Weights of a small GPT-style language model, trained from scratch on English Wikipedia.
Size: 2 heads of 64, MLP 512 xIELU, vocabulary 658, 9.11M parameters.
Architecture: LayerNorm before each block, rotary positions, no biases in attention or MLP, embeddings untied during training, attention and MLP in parallel, LayerScale, weighted sums over earlier layers.
Training: a variant of Muon for these matrices, 175M tokens.
Each number is 500 + 50 x the weight over its row's rms, rounded and kept within 0 to 999. Layers, rows and columns count from 0. Numbers have three digits each. The size before them is the row's rms in percent of the matrix's.

# layer 3 attention key, 128x128, rms 0.12, rows 0-127, columns 0-63
098:484565530469507397477511494513461523494508500482468591493430488567530506512516354522474586502474536526499504527461540524419565502469425548588554484496499504369491434405568432500421581533518527
111:422491482583508412462547535566508424476497444558472471567507429472546509452538490428584580512428557443531555504472504521475504560459493506570533485432467497512498521441571489560510480609555521
097:490506553552450498390422473500551449489476431436494504513544481564488511492477451547468535566448509477454563534409525479502560476515522547480537505448475501410612456485496449547457579492594435
116:587522564595529448487507488483461540519489567493549533476472544492595533453409542579498460560540451427567439512489428503484495454575544432490442474500540465581501542570487591552582466522541577
127:400513501553532561437372550452500467528490463418520511464508552576522500518456493525529463579460501488529512522440465508540551442530520457549530455452482469517570539514530571468490541427525457
103:519406537599512402535437472498527487490536566517539560489439488493577463403501491553547567509580507483553434492510380499426443436530563475516416486467555434550506445503482589553547444526551504
126:510511545480542480457416527439458589470495483570531473514515465493422506515482605576533450550524532481504519446460425494451534478590516474472455350483437485462597540535365521513487530594504551
147:587495435483529465515513496558503586457504541535422455524410445479521450467557355538506507456540524511473492521544607505519422524394494573500477579440540506506430484514471471507501414516460526
156:459487473444529573526493454463491487551518522498504505451553512535470481534445512480504498483473508503497485521439637528439549518587505478515546462535496544533497553501642541485407588400510343
146:545522492580492386426451452577540440510554527516489495504490462435571446422506535562535466475537488534553528394540460499508430525515571551407481547491503477544501456511480450459598396511495542
096:554599497481543554451491496412502538571437480471563465496472536480592571452516408551470511465503509518458439521476522516563530486513445475473528514488476511471580522434425517529496549503563487
108:517471422476423516492483518528506519516507489461553424547584563497418525535519371565519444534542489403486558500472440530544526627555516482531553555502493500451515510478402427494435500565504405
095:569428521463442460487432450537467449550452528495460494521486549510497467573569402560532412456491512500431514462569529394536502420561494435653447562568413499460593490436546512549605554444474527
099:513519554475576462456562510461515537513570535545504470430536499560487507414389609523496496603525455482487433528431491511428529573466366467448503502527491520492539446447520457586539434541460428
094:489480481520519522527452507523490604590476510558505497451389503392512432444510522479563499463538527548445544485479470539457435566511504519478539559484468394560471561504517446515454483434539411
109:445439423451538525418434458465528497543436448517605465488535526496366484464530466539480389513582554370513455612425516508498512529565452518500522468539547418482542533521512464464505558553477496
100:535535535551549458410521539501576460526525487462482571595519416488471468546481532465611514475398635478636551489475418528530520454460565521534500402521483420448522472489451487593475470552496388
121:515453487497456453522503536518543574443585531448658498487510485559486495539503559507513467537592494404533424481494450476430497465426475505463465451526437560444478406589521528510420578519549570
096:521496499573483453482463524475557451459453474480517468466487544477522536484495475493525524552489456495483411501614555416564435518435475499467552561560555444450407532550484445458518592395534423
108:528429536525491492458472449406435472506550511524443543517488514463431494501464524556461548635572532456452493445531541508463452503530596451506445487385524591558532535501537436535553499526587515
096:475543521513463497666534519548483543512556494463501509524487489468559504515511500488431516453549470574476641617478471556527508476408495532485467435509412558503441468435497573498386520500484532
105:512500527540539437456488498522457471461518492463553482471520547437559510605469581526523518522601530589527459495503401578420448471541515538487458462488510511486560548484412442543530426502585500
099:548515511520538538474534529444536613539517478507592512448644580558491528515505494504524520441525518532531509511533535447451508430455478510576516619486457401531550442542550505419506471476519517
107:385472466454617537395528528524470512526535512537492524496532532501494488557483446524540476454533448464554479462479551469498412517505484408563573513540532486507413420477568597488458426466471461
109:486504559466444487476598479503515420612428566593565499534460501547527462463503450460469523455513535522532538517532449506533424494477506505435455425401514421476501525483459536562409507539438525
092:410521505517541474463425541463445522519562443560527485541513461521572518487496536484462478518555534588498462487530425464571353506609472491479530474481529506516459491522472509442434491572482528
100:598503495573458501494446492518462435524497388561433479498469499572531527574511431542510525483538466450606567475484510584555522387436520464552560546523435466423520537560503473564500498488470529
098:506470501510429481545410588497484440458439531528508491371442490526516458461482471553467575652462536454506405504525605544497490415585535454490571531535494497471465447443493474570564458437509490
094:474543564478467543594471460438455637546499493482412414419510548457485485512510441488513466436508441437488590529507440527466425560458496511583481520476534473450549595553545389419505598521482487
100:506496465496597509500462528621443608479600460514501442511440479555514426551471471571535418507534429513538609447499488433481510556511487437517449514508535550530451480510467455492489490497492576
106:492554468471460435557472500455497465487438481555526456506539556597535534547510545487474495459468489482489468515522500478449547507568509395484407561495579487417482480510494508451489575522599464
101:458506546525457581586572530423504484507435512446433542446515465436479535513541457494533637498471525398390465450508560487494469427515555437607499494527511500563506538516515542479446557459546412
094:519543435452544501448519484485528563502509446454475462543504472471467338648583520478551464534485567427576507447478542498450499565440509469542477520532508482442508433486527538554491496530476477
110:507606591571560408440484491533569468439471479514528488457504438429503454464601511483583419458456475566544577501562519491525501446533536496460500498508480488488553538611449520547524457507580556
103:438518505493563483509519447586444491460525555506384373480501463567504503420503484515507470469560509442493435489526415496468475489541490448586486443547512537557495471455497575526494515555486498
100:586526507538525510568522566561490616466467448490538484473533454527507466528458487555529493483459513534507515505569520437464452429483501498525452556559590538335497503502422377496515482463496550
112:534539522408549550485420493527527593546432462440511433500463440434458510535575575449488495367617461537510507502509467474476583566531469553556455446387518515489507466528562468502499503536575554
088:551565505523478539476527628511590448444510448536599517445481528556563395496429438494482466498460567384472477446471553505539466564461514427445547502565528484474548537537451435591472485558495543
097:538585458521495520502520477432511572643490520467453527529513454427573566491532488484570468469466480534603441520513486491401524497479449516541464478453404517569447447470595456474492567549505462
101:422415468479454583484458588511539510598497557573528466528557514485497475516540487558526362524523527497508479462520573448508458513471510498550482574480525458545451448508531505553418370557571460
101:514504633455512462477612473539500459506519536565467523568550493399493523513443560511555548504477485493490524371486466569582481545495513489361643560493535426500476489474480360569510475569560541
106:607558428506656498445478454527468633469425559510522399429487501512430436599555462548396532528416551606529475462438613525440513497484445465574491553540428457424584552515468512518507544515476484
101:481528563450557475456543505494475459514513479551481531535525461558687484501521444536437572475457484473533529497488495464468424489485517531421597540478458475493528572455438474528488535557515544
101:510567525526638528513528481452530505508501471528496478469486538483462505547465490504453460536546386507527585542504497518500412453391491497464477476421469496499538480529504452530504476509586558
106:473581484452513497455487543584436426484485535521466435528560546559477567557496435498494458526515535473442451514431560524522483430445469524582529482449547445541495507440521580449518498476511505
094:400562545491451453449486493500531581516470463597534530551513495544445518493514468404529436473518590566469461448500520580565478401440436504401476471405531543542565541541487506476494490560477412
100:392419486461415527447467552548431477511509500435503568530491513455538532505497436501595515619510516527427590488537467506473493427432551529519496478489515482465538501520522547483492481525572477
101:477416468544539453470513572469548423506482503549533567479568452569436566499531534471565472482484502448462561551506464525470482504495503501411479422559512463420412479571332542472580534453469569
105:435354454496469592518419452389460485520462580520477514519463516561522514455466431490410489542513559435642403526543488533502442522480515507523539457522469556479497446438511471464462578554487531
102:518460456515499466535481483558510546566581500497526540531480510501480496480476508517549486529514479411556514470495537447476478503469538536458498517509500492453447533529445415454444569504562569
115:456461498451489529487530517566430468586510514557532583492525497517440493532452386505558467394453541625438486550522592526476538474560602526445479542550579521390422505500435435526488608413494492
098:538477453495490510525484494491507457471475526440374482522532543462569503550521464496518508522506530482459567496510418438550497564526448463518519447532557483511527477461426497534594578496501462
105:487533513508505505534491551508441559577542480437465519461470419490495606496527446451591488518542580465486574524536465493517520468603559505542534498500408526387553522515513485543574501467553415
102:488546543426522509472509485445426450424508452462545541501466574492481605500548469435522525454459589526439433435545578508489486488567516439546511580418516477579456547553581572460575468520450430
112:521544531539489440479511499525468504506456551510438527455447494548400529557492592534535455494453436448507483440517457457536488521398614483436514489545556561486512445540464477535474485436476522
098:527515539519414532500484352407495531483509463471611491516575483437445586437494534455473526604445473507371496505475528488504522565435517482459521488486469554498495591523517518555452481552547503
103:422601567553508523496463546491475515507608569501470457471571488473470411541480540474507373560471466550494418565563452468476436480481511571456494379492460478456529462435463577517474504444484591
109:534424491565511370477393462501498414489450552511524500508530482476549543503535593509576447557511500564526429462581488507607531476557511543400478554430571551489436539478447532476524387502496500
094:454512443462511495529523542513505506537495437472425473559501541491423568560572492453540523468526504511462442597494630543437534470523519503485449495399563511514499493566523478440566575458600556
099:493558526534595505584562442580494496510523525452511512489488561516489440506508549476503434385548463521516593519518482523528456517486477529496434524455525431485546457417490423472444417474514568
096:485517569519483464421456487642564432403537430541431390462471499505504528542450484553473505490500517511519440460524534513446519402516550520470492547562505510523517519442492548535532508430533554
098:514500510469482515522507559542444432359580440490508509464489520503489563442500556473504412510503548560509539474554589555461511443510416507557561581460537611566551482476462491471543513487479483
100:545554527467571535584510538438513514465518485534491424564503534418498519551547577456463505457505576510531517560475530448547449550433500583551524425508378461520464508501501558503522548501481571
104:511514471555431493572463483483484505426498533508544494509501493523564500566499506441492513520455592442468461593531533558457507429497563529484500550450567496478552444486449543489450493567561362
119:491545504462478568524418572551517515486585511449571479516429525595407589509471607544418548519481512491536443536509491465502498461493389510525540574488455488480488471466458592482431579502472489
189:537507563612495427448474529556506564491501502492535423541443424457453479458500462572511479481569475528575523484572408502517478454470503550434498488451487407434489438530413462541489430555502577
109:456586420419534608482560486510496519543508462439476512479445512514472487597522528495479565516442494496481463484456523510495510530503465512505578560539505495498498529409535508439488618461475440
174:530505550561516392475432534542476560427517551516548427542480429458485514425492475529498507495550492505528533469579437524526435476458528560466432511454482432461474464561429506552508408557492570
074:537474547554494384490478525507452557425532555551494455524496485494501518471514512489517485492531541475513506455598494475479441463465508454508386434443507489477549476500469502501482375589491541
231:443502422433490634520550472488513427554507444490459565466517560546505493576496527453498516517449489520458436526408567475476548511556482455530579505537504565548525551452559501461469616429488422
079:508487554540506368446469531521459574476511522538502455536472464510489471404503474486507531466573455510528473496603491481481419493448540476509387443445520479475581461489399488484512390599528604
217:437492421413500629538553473503517424547508445468472557486524577535498505580503525445501494509425512545473437530393541475475572513565483443518568525526500534552508540478560510486478613401493425
122:444492500398511568434548504463554451493480480481553484439617568616520530497513566501483516545481532569517497515435589501511517561462520408489552452531484525478552509476513561470478616469545440
099:602461561589494512493473488564490537472422560525504476424516434450381423437551513514450486424519499565512515490493435480429481501520521512515509479528560510560431514594507490556451387515501591
082:513605520501479604438589540514478536462396426466441443486470457531435519508504559468439612506447419523474510601529493511496517533502487417437519515526453599545494657471516494483460494519499525
083:503464491584505522542467428473553570467489386509496416469479583560480511487588491471489494513568482516466561525598491524535578468500512572628474405494399578384617510460467456447492496428551518
073:449442515454448515471524441492486436508497434497517455534496542455450467488441430456496487510428541503439577445471399518421542486472454506451499476574407448469485564563464486560553570419525505
076:471457459493442487454510475509445552567530545461488461500496487454465515503447477553506592540520506595540552508509396544514478542563591502491482439451515617564461461542512474441525497434520401
077:560523572492494550505439537546481518562545469547511400513505496441487447536466468495539539478544495494511546535544507466440492502511579482600490507474506527472532534472523445582511465521430626
090:577442521540485543435539518485496553449407610495558454445470544522472524442493488554484445586491554520474503557453414465533468547445549511497570505509546492453529527562513551404487571476371552
080:486543512485476541401450525532438608565528427531409434572463452497416518519519459473434484495585491411574480563469456521447516494478452577455511533485469566478499468478520392461538488507467561
082:481644476499498464495519435553563579471539400500473502546539627574447494434528551508545492559469494517566477490478584505475470508409476501469513422457517452480442464458510416435502506597623447
079:466395472501449425458567478490429536527457612505490493517505439505486578537511461474555536477482608448517584465560526466481494525538496451472421461479456447575510449488452447546498574439419516
082:544486470477545568478458535467432462535494556586590534462552499521540495535488530433474496575616514481485435504518496476397512511491450437545531430444453551482506514443437553501526417511471478
083:523606446539552433515457429472374524611542524587416442528526512557486427548524528466494560537565520537418501535561485554432523456482490542584483477406497533458499581588492477515575497479502463
077:506468582533427452432490436535485532517485614524471482492420527517413435550488589543510551518487528511519504378540507448445433489459591470535535497531429518550510504505513473493533436486501556
077:476551486452585400618494535492439542464403560471503481463491406459521471491568469460552480538450500412513462488519565541444451509543482471465442501507450445549528564446467544555476602512496475
069:521527512509494485383539574497477486496550434509534491404529506582457456503645596567514511410389519526536425528443474460538452483505416498464583491531519497500487531447475649467529462474524471
074:366506435554496441562540483520499529511555512536474540582581544482467508542490444492532550447392496502553467500514509403424446504541542450330455414524520509589523432517494458537540516516507414
089:525537427514527516467447528488505496533548510583559445496585565599574528448477519529496495547532533501478475545490513562544537528489347507562451564470460539498529532530501587414493478554471417
071:546580462492506479519418570507475516459522520436456572459561473506474392395544512508477471462519365558548408498529496506474494447535502493500556452457541453409558511538585408511492531520454475
070:524501438512479486459536544487544535495521444488508546441512494523448390489533563492579506488479535510476379484458571447474435530589560466529590513378426529527502497432513424486456536550504484
072:503578527563526534541493563423513533465478512467507470457490480512489478542479431480477504531487541478450576554554453410541468481518538449474372473577527545509413507506498506491551566548432545
084:559524460473496421490472411534543450540529519451569506451486388585459471514527489452506386483515527481533550587561530435466519495522437503489518467613478461453525506451505478559449521525381583
075:514502479585454527491509484507485411439470503450455487485496571443517556505475425494447520494483428480510531484540464506474540429426482537419478509650540577490453497471465530508454499511557526
079:415507528498480501444488546521509543506510460441537490544546624584484482488566477483519424507440492496578562534441426511576562432539420549442556460526535517480414403532525431428534602435504489
075:458574548414475491478511488529528522414538497533543428553621559565574477577475528457408554549427476489463453532522500579476474512462528489497506496515409553457444429481545495492393483490438338
089:476509455517511551482545497473459580548589567498412523508613484496494488515440509550457536369438503483483465537582501570478580548588451472481531594465516461508461507556554459597438451426543449
077:555537502479542476541470532508505480450415419447521492593452426502497578497564453520465539474645479534419500517449522493537503454491518583568494571514494482498440478453455456512441521512485511
066:493491546531405533464576500527606550516593513496444472420633538542466584560431483457523498481437554491559466560512530491573500477548580541493560555564443584510453395469475592475558503424534510
081:561584490577516460438527463524388547599539424480374497385539457502467471478552552532446521455495451585531471544460530499523548477503528581491527508539534521544481547457498503454517549535613605
080:494463452510530475596534499510530478608546520501492428463627453444523530464437410457526457476469540501548571466491493598461542489468540459520494447446507519419524509596481535625615500392504498
069:512595554481478462543477463530522481524552485531590521553557503540592549409404487528482496415524467474505534519471512486486489548645507460547509536524479444543494442368524506501456506477516365
077:429587483528551445479497495471458526520430543526533550443421437475467551480443581546474463531499493445494396434466553420478485497528543484493507523536533446518464556507502506419577485480500507
085:492491452424533456507511562521525452478428508500494519472566461432521513490530466449460473564515464494585496535466557524573495480423527411411567443538622485468512442471473485554458528579427448
076:478512563405560449517465540539525527503487381426480581507452470471500561493485458426467433479514512470608450416530518519632505508435501476439534474452627399452404466549480458461484528471564516
078:467538472508480519483572577439488483493560419528544479564466477535508490551535421510544502472447495423381426534386560462491546525526430562548464500489468503518439538583428506444504564470529453
078:499493491480437554536467618591410588489529423483489427550512543539431592580486480463467515464495612492568565532465513523578522509534484423490531482487498552586572455483555461481470463553543475
084:486589434527536589499587544422520596461481531471567494475494544576546546479537574610486464605491522581488503558544440581497522512440457524584475493432494493447419529477465502422533512437433521
075:485429523518581483542500517492605476533563471420523528551500478490587424445521450508486365443447427478547400485503490528543501500493440409505455461501423477482498481537512423581488449558566458
096:539502529530440520499545473394551486391564513528515502526546545553546543575569519422459481473438571428427463518528523481425564452490418471549486447518428472495417454490469524479430522468562333
077:471504516524500483486509521507487504463575539474456501596546429512548586390376426529412549495481527551524565566568581500563513553460479467562453563510430479488598494601574422445464596508487521
080:472515478414562470510485554443562475378443494520445511523508409468481521564598422458592502519552527464468490498544554455539424552506506493482464426480495461464467507553416513434455587510478413
077:420467397470472438523511485525421493485576576521405591548546612585564471422445540418477498549530392526540545474550507586537495422413470522470534495456440469492573437534532500488503511549438451
076:565589464468513422496541495503534482621446532540426517478559552512529451482572477458516511458549463479527449482517521616505495533467453610568493488439514501536504432608472397472630506480611470
081:558546473385521482581438549500481438468468529505481510440531488572536482544532539399493426431496553426493390422541546529525510538534455451541516549463462470510544438416527584525536440456442515
081:532587496614418509594503534389485515494490428476430418539521507466562466431425535526474443550401524503513550431507438572448493444476496575432473550466434469516479527503421439484567562466616489
077:554530553489387525501499542483540458481446509569444408638512462467477471520574523474463445577497557523519554567436489548431486459446555504580490561422450517442460486541527436537490504470485507
081:460527548534489505552501464538584392508532633487545496473550472554588512498453476530539504504454462564508530577527560496484431512466528486422470483559474577495538525535472561407562479519439492
061:567453539525424499624506449434482496416510528438572529565463486566550527460471517400507470522381481481481497563544554534537542451547546455491490500544475501553513490476560598489340531476538429
094:460485426396600498528460581551391502450541500491528507480520522491521536457493569451420564508457521484555453513459450590555521461473485475596538541449501563472408475504651446522418506471352494
084:464474582560531485386442610529477499445525619417508513384484424552504481506548582659423476504565523542542444437515481560561440469481512435457543513502496498459514484541461462449482512503494476
072:462418438506554475599463497461397507471455613519567608545516505460496513427498525497566459516510509614458478528535480511539524475513448473607492490429515417473513524461520513543500537386487509
092:421527505452536527532470581415477464415444514583520507533494538440488522510571456503471542480524474423582476504510325416470553472499470474503482541619595430535485494434452444516514478537618485
078:467479531467503458551555545563466505490457514547520529478563490575459478511521546459524491499465444359483465489425546499560490591511481383412609510532509606541542448379536509443504459503471505
078:453468551435548517425492491545474512629496457445471493491545549488541476598501385385493418464477501521580473496512523486575535464492468473376524460481473560516437499499493508488467527527434514
073:412533459458528464585524591498524506420450481437475509539538512520479487531528452495520461542483453487482474538406591465471509511473460554492503515520505542538535425461448477452524568481437552
072:517604573552509410540481593531492552581513487477499491370528493589548466492545567433412425504512525411587546499440539525528504480517425505545540470461478469465557486458432434451586543474481567